Part of a small language model's weights: width 256, attention and MLP in parallel.
Each number is 128 + 32 x the weight over its row's rms, rounded and kept within 0 to 255. Layers, rows and columns count from 0. Numbers have three digits each. The size before them is the row's rms in percent of the matrix's.

# layer 3 MLP down (transposed), 704x256, rms 0.111, rows 69-85, columns 0-127
102:112133119152151104093092125114149158140131109163139136087124156144148061118175107077141095151099103165176153098119105135162144080091119190125048143143147115176131109117159123092110128134121123133133138143156186143104135101148124084151092118157117123120118082181105166088103126124074125082093123132107107071160102162119181122162152195152158174100158176098099111113057147085109118151130
100:088025116072160145097170135134123135102137126124083138150107163119121123179143152011119092135131167118059147102075184174065129158149143106111145130164188138167152165113063150089083092134107149122172131124144120108107115165111087107214132133126157093147104131128117141113161220144138076136158108118163173147122130099145081134171113111130165157171105142107093129110086136158134131118085
097:147158103136152137127096090091120119195153105157153134163076164130114099102019124173187160153137154108060143156140134161172155154095155155096139153110130094072154105102099180129088116106149138156112134144084142115092149206154103166191110170129168101112088141139171083179119128155153101110164148185131132093155139102069106157130152118083150102072168127114081107122162155138142124141171
100:173123085118111142128151163118111078121157110111139171040105186160183112139122159149108076106102123129173156135080125089093148128188192087129105092115163124107159157170176153122105121119188094192156096172084149154145065087130084147116153167127135142126156162082137096099112117117134135096154116170118073142132090143130150174099166125161137084123215078155099170126148110120072101126100
102:103138162110112115157140104123199124095138152118137113189123084137130097137091175170131123163133119123135113046126123147126130167128129117087132153141136136105034103105099102123124118159129175158089186158102126141082140163124086150177138085117129118111089099105103137089079217239060173165117124116097126134140120148072142151171163161109128086143114140156156112141182141133133085133234
107:140134162182129165120184108156064152133091153083071165154120106106144158130152079084137127163142132125172180130134101140133133177167163145150197134151163092186069149140160169092123100094175203157115114133097079090112162176084144101136122099105180097073138131116119080155154133157135146083151108134090111109138087119139165081181196161125102142121109106121146135128168116151133165110220
102:131128191144108116122159127164155160132147158101139085167099147151150143175173092139184117100177136128133173161091065099157111136089122137137145126143182104168122156165104129114158059110110114145162134162140125033152113138098136115086117173108167112082135094065153159089137098135175141185136155152128121119186132164216136178079114099118170086141146184157138206207099120112104145140086
103:131163140123048110173166115165154119163088094146136109123141146084093113128144145144170132135054045117148121076184151081170132109108140107144174153124120146200124104129087117087103076104098141117129096073051113140161121120098158117166111120148103137145147098052099099163109107147093122105113142182127156160137097140118155127118096145076110068103120091130078080139148128141165173081115
096:135099124131141163073024111074188135149144108095074137130130191141150095103137078125164142196101174137128144170146169221065152141132158140142082137189179117131188142141090096163128132191154120145181166134090170169080097141168168102163117094133138125106106111151190166124078132131122187120134080143124159134180168075159139093126155140106106157107117086135133058132122131144122067110106
102:159158145135148097116140124188170198151116146123051151109164157123141152105181160191125106099088126129137092143111110122056093139170111085124139097157148121093087206223197123113126090099108166154145133184123091114185138127127129108107102148106155116086133128135112133167147148171130106114120129111127116132173138111091133115083076178139146140110151070113121194169168143114119132133135
100:181124099118176153139143113132110122135101180076116105147146143111079127129157166154074117137102193116140168136163160104092153095132101119155143107125140167147125130110140144140083073101147146144108138073168185187140157097147199135121136132077093060134124134081134129108077116128117106143150116126145102166127069061095178190083092164081150088130151157142122112145117145078192148089105
098:105132143113139144090127137067099179111150095128159149144147145164095108125130121153156150089147124130132137152141112152091132082130136129104112086111181124070142110096135117148105093134136085134131140155141129111178095171111168109145068144155075177139112135102119170085209190111183201132132187149130167141150098095121106122115094139123132067214160183168126108164117105139095095075162
109:068160100101079070125177163103146123096151125103119146127103160134199094153117134135101134135162138182079141140103152135078129186137206096132165136138136144162093126209083105138140167136129181118149102125170081031147140150105138184145132108209094150136145168125105108172141107154141102157080102111123179100179151128149128077112160077107106112131138154101169200127156143146139203163125
105:107144145175059164135131159124152197070136117137109191188092112129126096160177100114186127151135119095148181145155117109144183139123153133104142128133128122158113123172150079127121172134145133106129158107107148119145113158136088139140109137017140155096126132132089140092052202110135136058174121119159188127155083089159130129111127119125135110169199123176154160113167158081076088102120
096:125080182126174122142084128154146160112131159125084129133121175099156121103103116124166085128169097112170095148137128114159108135127130141121107160158070169138129214157110151148165095115140099120159077159124147145138235134122100162161175110111094134129089111104181120113096053150149107142086112130190138087139119138083163144130122150151130119100112131166160107156138103134156133143121
099:139171109150159125089139142107084138140087124140156109105103177120125151110035122134095094220182178131108108139116126126172100122188150145116141140135122079196061124153165079113064130118126100091130164128118192180116124124130136095110178109114123152143127094082136117155172112104154084107099136156071169157131095117142131197130155114169060194072150156083094090164116119130127189079129
091:151111133097139163107096124137165172177101142142094092105106130147149165146142126145154090135142128102186145181155091103161091084103122180078158128125119158095080130113106116176069186101130076150167113111080153161159166129086046155166111159144137093105106121185143141121116111130127134141182101159127066114109116111107154096154173154095101147089135075075126087167169145120122063179128
# layer 3 MLP gate, 704x256, rms 0.121, rows 70-86, columns 0-127
094:125161187139131116130122088079085124102131109068222105150106181138122162109163148135138151164070107159090138137171115131136155046131132159135102105155066203096086175132164099108178159070110111092111154119149157178113089129150107099144158113133079119081125160118092112133201119109107138122105164134111086134158101183116128127092091112076140144158152089119068150141093113141126151181137
094:107164121149150127163094133108110067106091087086068092216146173113153162102152123111118068167138120115158081163117137064184177088092108135068173147166106132119100162096108136080116130098114102110069144072157160075124136132094140141151137109180114224074144070108114099055100116173115146128113125108055125113136073155174107083106149138027127118155174118126068134133116105094126148104118
096:139079122121186091133134157125174181168136068127041149157188219116134162119056163130094115186142124082181095097143133119139121081138132147216146169142104102154133108090122149134145093150128054090144175152160188182088091148081127069129122149132117152073133134114139140114134102143059109106121129155196131162139112078092135129122128108125150084144109131080095099164129140141157068125117
096:158177124086116156150143126149126139103149120181124140163175147128150149142174191126075121118149135120124116080144186144148148165113092141122112154083099148106162124102107117147136115156142162127114069145184156144139112155099101140127158058081147115136129146107120164133204119138120089122154117071179142113106110205124165156104104099147053124196104174152189094125199091120112100054124
114:134151170188112125109161137138093126062147146177148117200128135124062083028067135128110104113166122146150084106137142126172177112150061115141086114132119191117155136145109168089103124072152105147179168165140105159146151149115093121124160184121130127112198092146145155109115142251121110145091115117145108150160168156125142116125126133108130110131118126153086181107063144137122085152139
093:158164116117169138112124148130156112111183161126114179164124060130111111137129169111076106149087134134156130121105150113163099124086090088103133157155143164105128138125121106070149192144164121158155135136100140210174154141137155055147100123142164083098150154114114133140117108139182136121102140167149140101086099136192133171104164114111208107156130123110138070143160094152135149148160
091:119161070102076122164156150122150122123146095179143122088155095137160086124136085148129159117134081179124169123100187094072097129125124144197133107146112091153113126083151153120065099082166144135160105171113060111122126139110071122184114121160096129136105172121120125110102121123106104139128056117126126180144089101131085153138096145127134134120080163196095152139156111098154150175074
097:122126124113114075139124139124121101093108106105120132172051098101165136098175062147115122141147060181099161140115146131140131184181161137149082128167146157122127166145071139173169114160116126090221136135105103102138139148137093107158155116080155079095145167114151105074130115121136097093119097186153149123179085163184122127155103107140101081144100132148161190123151126116165149125104
098:148122106152151050098105123171102120127134099100178131188165168157154110125135147130200136169049126083119105187168110121141098133131174120148088102122117109180134168139165173151098134063149133116120141128093163108141135203111175145131165133132116106141132157111117115142128140141157203165111158142096122131144062123150081070077074142061152176097145111146104140103101160081167174158135
101:064099105130153133141119142105141091073167167093130146092176138139163139148136161146105115148155146137133198160163102151127175145179089134141140159136138114134156166146166119078119087127138135117063177160128110140099124083184148118118073065117139168105105127131145154144118176113176061137099082136171074162128118101108121180124144122113125149164130140113052150086151077126079145137149
099:126127140089125108133079109138110138147066092107152130189121138112097102122183135154087157113104166075176122134109106107161088118112145112172105132144141196106193083161164117173149101092105087145148152080133161072146131123179114069156114181108110097167145139110114179079127151123110168132098112170124172150085043111144148104117131131128142116160173107105108092078136141112106106121168
100:098148185132124132144098175106164111144167140083127139151109124109174101152173106155140110155083129193161129112176194101100116132186159146138112142074168154110071068105112087141102138123067137119078147111145130156162140169104125165141220131171096083131084122114116081151116069168083180134128169065129096138125099099105136121115132148106133109119095167117165097219112145089120138138104
100:160139143102105120125043128096136110190106118099109162080076134116151120137131128056153091148084087101092104181158164178139119153130083109145086116133145125153133067130102127074135110161140124092109189129116132125090127174119128172144147186141153137210137128168149123093109110177127163157140111105123114116125145136130162099127144107164121123181122150230082166130128129075086133118091
093:120125098129208109089066143138156113118092119177184111159095160183100125120111113112128070144128087167120086084099179157080165057094119117105132098134145144121163150129117155143140060138132146118100180132141128188104209157118178076151117152116154107089158119055138059145141139101095126140105163124132099107168161136102135182113122062173127133096127116137190188073119143157131106096129
103:099098130124098147099114157107099111146165094130103097114116064127141082168129131048155140146174136154115137107149160107151091184103090161159153106202185146098128179141185176152124083121103078158122075105087128139098078120151063179169133159130154105153160086171113158107098149191075125126134151130187108132103159102162136127144078141118134176096093149128121129174065113173108119086147
102:083136086222099054088145120073183186098138096141195137145172183114160120192175102134115125156120149090136121108142133088133124123205153110118114122127166141137163155105166168145170161129111162099135146150128140142156157131103079165150106141123120172064124137093107133169100108099199163137085162130177089152167131168065134101147233059133093177127133195145072125127100083155140163122132
099:099145091074120090174105122134108128115162073114169144090132120117118144179124120119170130117170086074122146113153126163127123153041170146105158086106138163133006120113174158154147189116142107134129160070098154146121096128100113109097101148143121181119137194119188090143086129086124142127111128166137144153093148129089126092123125132083220128082128152173186182125142090175117151124089
# layer 3 MLP up, 704x256, rms 0.119, rows 70-86, columns 0-127
097:145186130175141109162139089148107131181096124200154136157139156167181099055141102118110152131154136148163161174134077137129166062146160099127138106078135121183101082133172099185105164155155106160094129091152130091189173136129143132110092117160122114120138115077152094128112119099155142108130056130088130141190049104135126107094179098150138128128103122150149103151112075139116174133146
093:080121169127121154149138144110066116156164189133128123107138125115122144076111115168174093160176164085133174087152150124095078147103098151118092087130115156097104096215063125159114178093134184085147124108091071162106123139104049120144185132171146086071157140110105117131139113121140163073104088133137111114094147147142137102127159167124136142071113133122125125101134131074118129117122
095:136132137142066079107068120105143097067175149124099170123136160122121109081127139159152091051195115197201194185106117192140149146185143082139100090147126182066124150141204116166088134071152166088135085133136144123148153111110101121152137218123129120133154128130202124147091133136122146131155181119163112145136133147126092109145103164129137104106141072115156149075141073090121125135123
096:120093075160113133115181206092137142112146135065112107151125101170140088110056095147155082130113120098130169134177134119087084074149106104106148173178147151147054093088155132102132125123134119131062118092091095101145121178193124127157133132200101119110164172119142117167042147104095075123073139142119149124135145094116135118141190179114139169116136126101102098174154169157110149211157
105:138103185135158156175120156122173141077125070099145132134154157158150112135107143091192180065138167169117098184104099169127137105156148110114180092139154104127134089061101194217115153151091095115079140144133123145114099186103144142107149042119076084120106142143073153143113145092121137162136141084101148137135136138075172112135141156118075103064126099138040157142195130173150154098152
100:066066115128117165138103040160107100118081082079124096059079189158140130157095129137158149112179122118112161096129095131154136109138104158164102110145101068144154091176131150159173100133116094102075143089096180165158142109140125212047135168164151183136156116129145114105183105120122155137149150105166101167144146111074085125141091172177125117083098173127138177159083141063140132121101
099:137147109113135063134149116131220112143120104180090139163140121115183125144132094188088163148082112130152113099125157112101177138117165144102186106112116102165106144126201171097091112140099095130107154135094079143145088106080112130183077182146129147140133197125121095151132152134121130101205106156128128135177063100143154159156148162134100071120073121221074085115137134139170083110111
105:173169172110169186076117106090123174164106153086104108147201146096156139187079107133114142162098176044084141146096154102136117169146120154116092115122136099166146132159076133193074154171132182117125174094135074171179126132151131125110145115139189104203096125160136145135145114107069155147063101126147170150165118121113189085118100072151134124112112112051095118135146130149166104123089
106:204128143182091148143131077128118142120147104155133091103172104109082122095103099092193133143148162200180140093087131092161065091136167077152163130109151132099162135145122136116102203112159127131143126088183106130122093134144135177116081142104124071142141134127120127121104138109122101215099114111128145129145125182114102185142200135152191167157088159171149148150110205163160189083149
102:134221098122116168145082119118113124153077158178101110083128086130118126134113122119132094090102171079080128080109163113094137121103124156129117106103163129104109172151142128121129112091156134114211078123072115125174107096163158128133115184064145129125127175143087125130111070124107148128155144191118135161084095125102060139212100099130173164096104061130168156081132125124101147098126
098:137166086121145132110061170130138061167153118117169130080096111191116151086127118109097123149096118103154119124132110118139154133089245131118173109108147105217130112132146103146187138097101114088090142148132084166110076131137099193131167101113134217153096076104127131145078116151152063106139102080173135128153131124116145128064136146164141070065132119080111108155142125140098178140141
111:129084170132110121170135165103148083149187122102152108160129161110157067134136136113173128156096116130192147126130086115102085102115164043100139140153112122135082125102111180136141138114103159087050066158067158118163154110173127139081162122061115152094143146148088099184042162173153149138100163144142134089097129128096116091110144135167098173149155067121105128151125089127141073154152
101:186160158089130147148140176099136141143121094141149108177220172086149106130120142114158092117156139080126138142133089100135155139163150146091121115146130161185123115140112102130154108123118123112207150064136193196145109154101084175081116108080124128133145146137110174082162149134122149089140153140170115149113067131114115102155123112093125150132102157118071068154133163123142072156083
096:107120125126104101169121083132154146106133150058134144150114159152134154124251076161091108082159148097158092073092154073060180125162118114149113132107137166116137182110112142142149102127147155108121065167041146073133215129109154089094096154174097075130114143100155228096136100115140152108062176091120106100150146074187132123117088031161158105114137165125129127131148075117140105145123
101:126064076098107130088106103176102086142204156076206169153120076183154129103072114101183117096111231165067067118155138080118167097070137143153127169135082179125120158133171129166096123164130147138144103158097131134172094153087105099156142139105141117180083125128180194134121192135130152134125115126118102100134139132130183100119137109150124157117120101190164137179097123136164128175140
103:100084169115147208133155165173129138111098157107124089084158160115094148132100129124085108114122141119142119148161172152045141129128080145084115148134068054136150116159207128117129101162133123056109125135202097153106102081143092106127114150193146132118108110139134181097084147137119191165156121133117146075143073088194197117133128134043096100131148089119126082131157134208140198192176
094:184077164083118142112103120199134091173161145147130081169034167071121090130111130103166139075092126080115110168124103156107111090134136128144142135128153120111066108126135116107122183079155143129161143111138171139152113151059112238148174218119086117154165171125102086112168131134112164192140129166142175170129096191061091133147158142137146048121152138095083133147133140176152100175092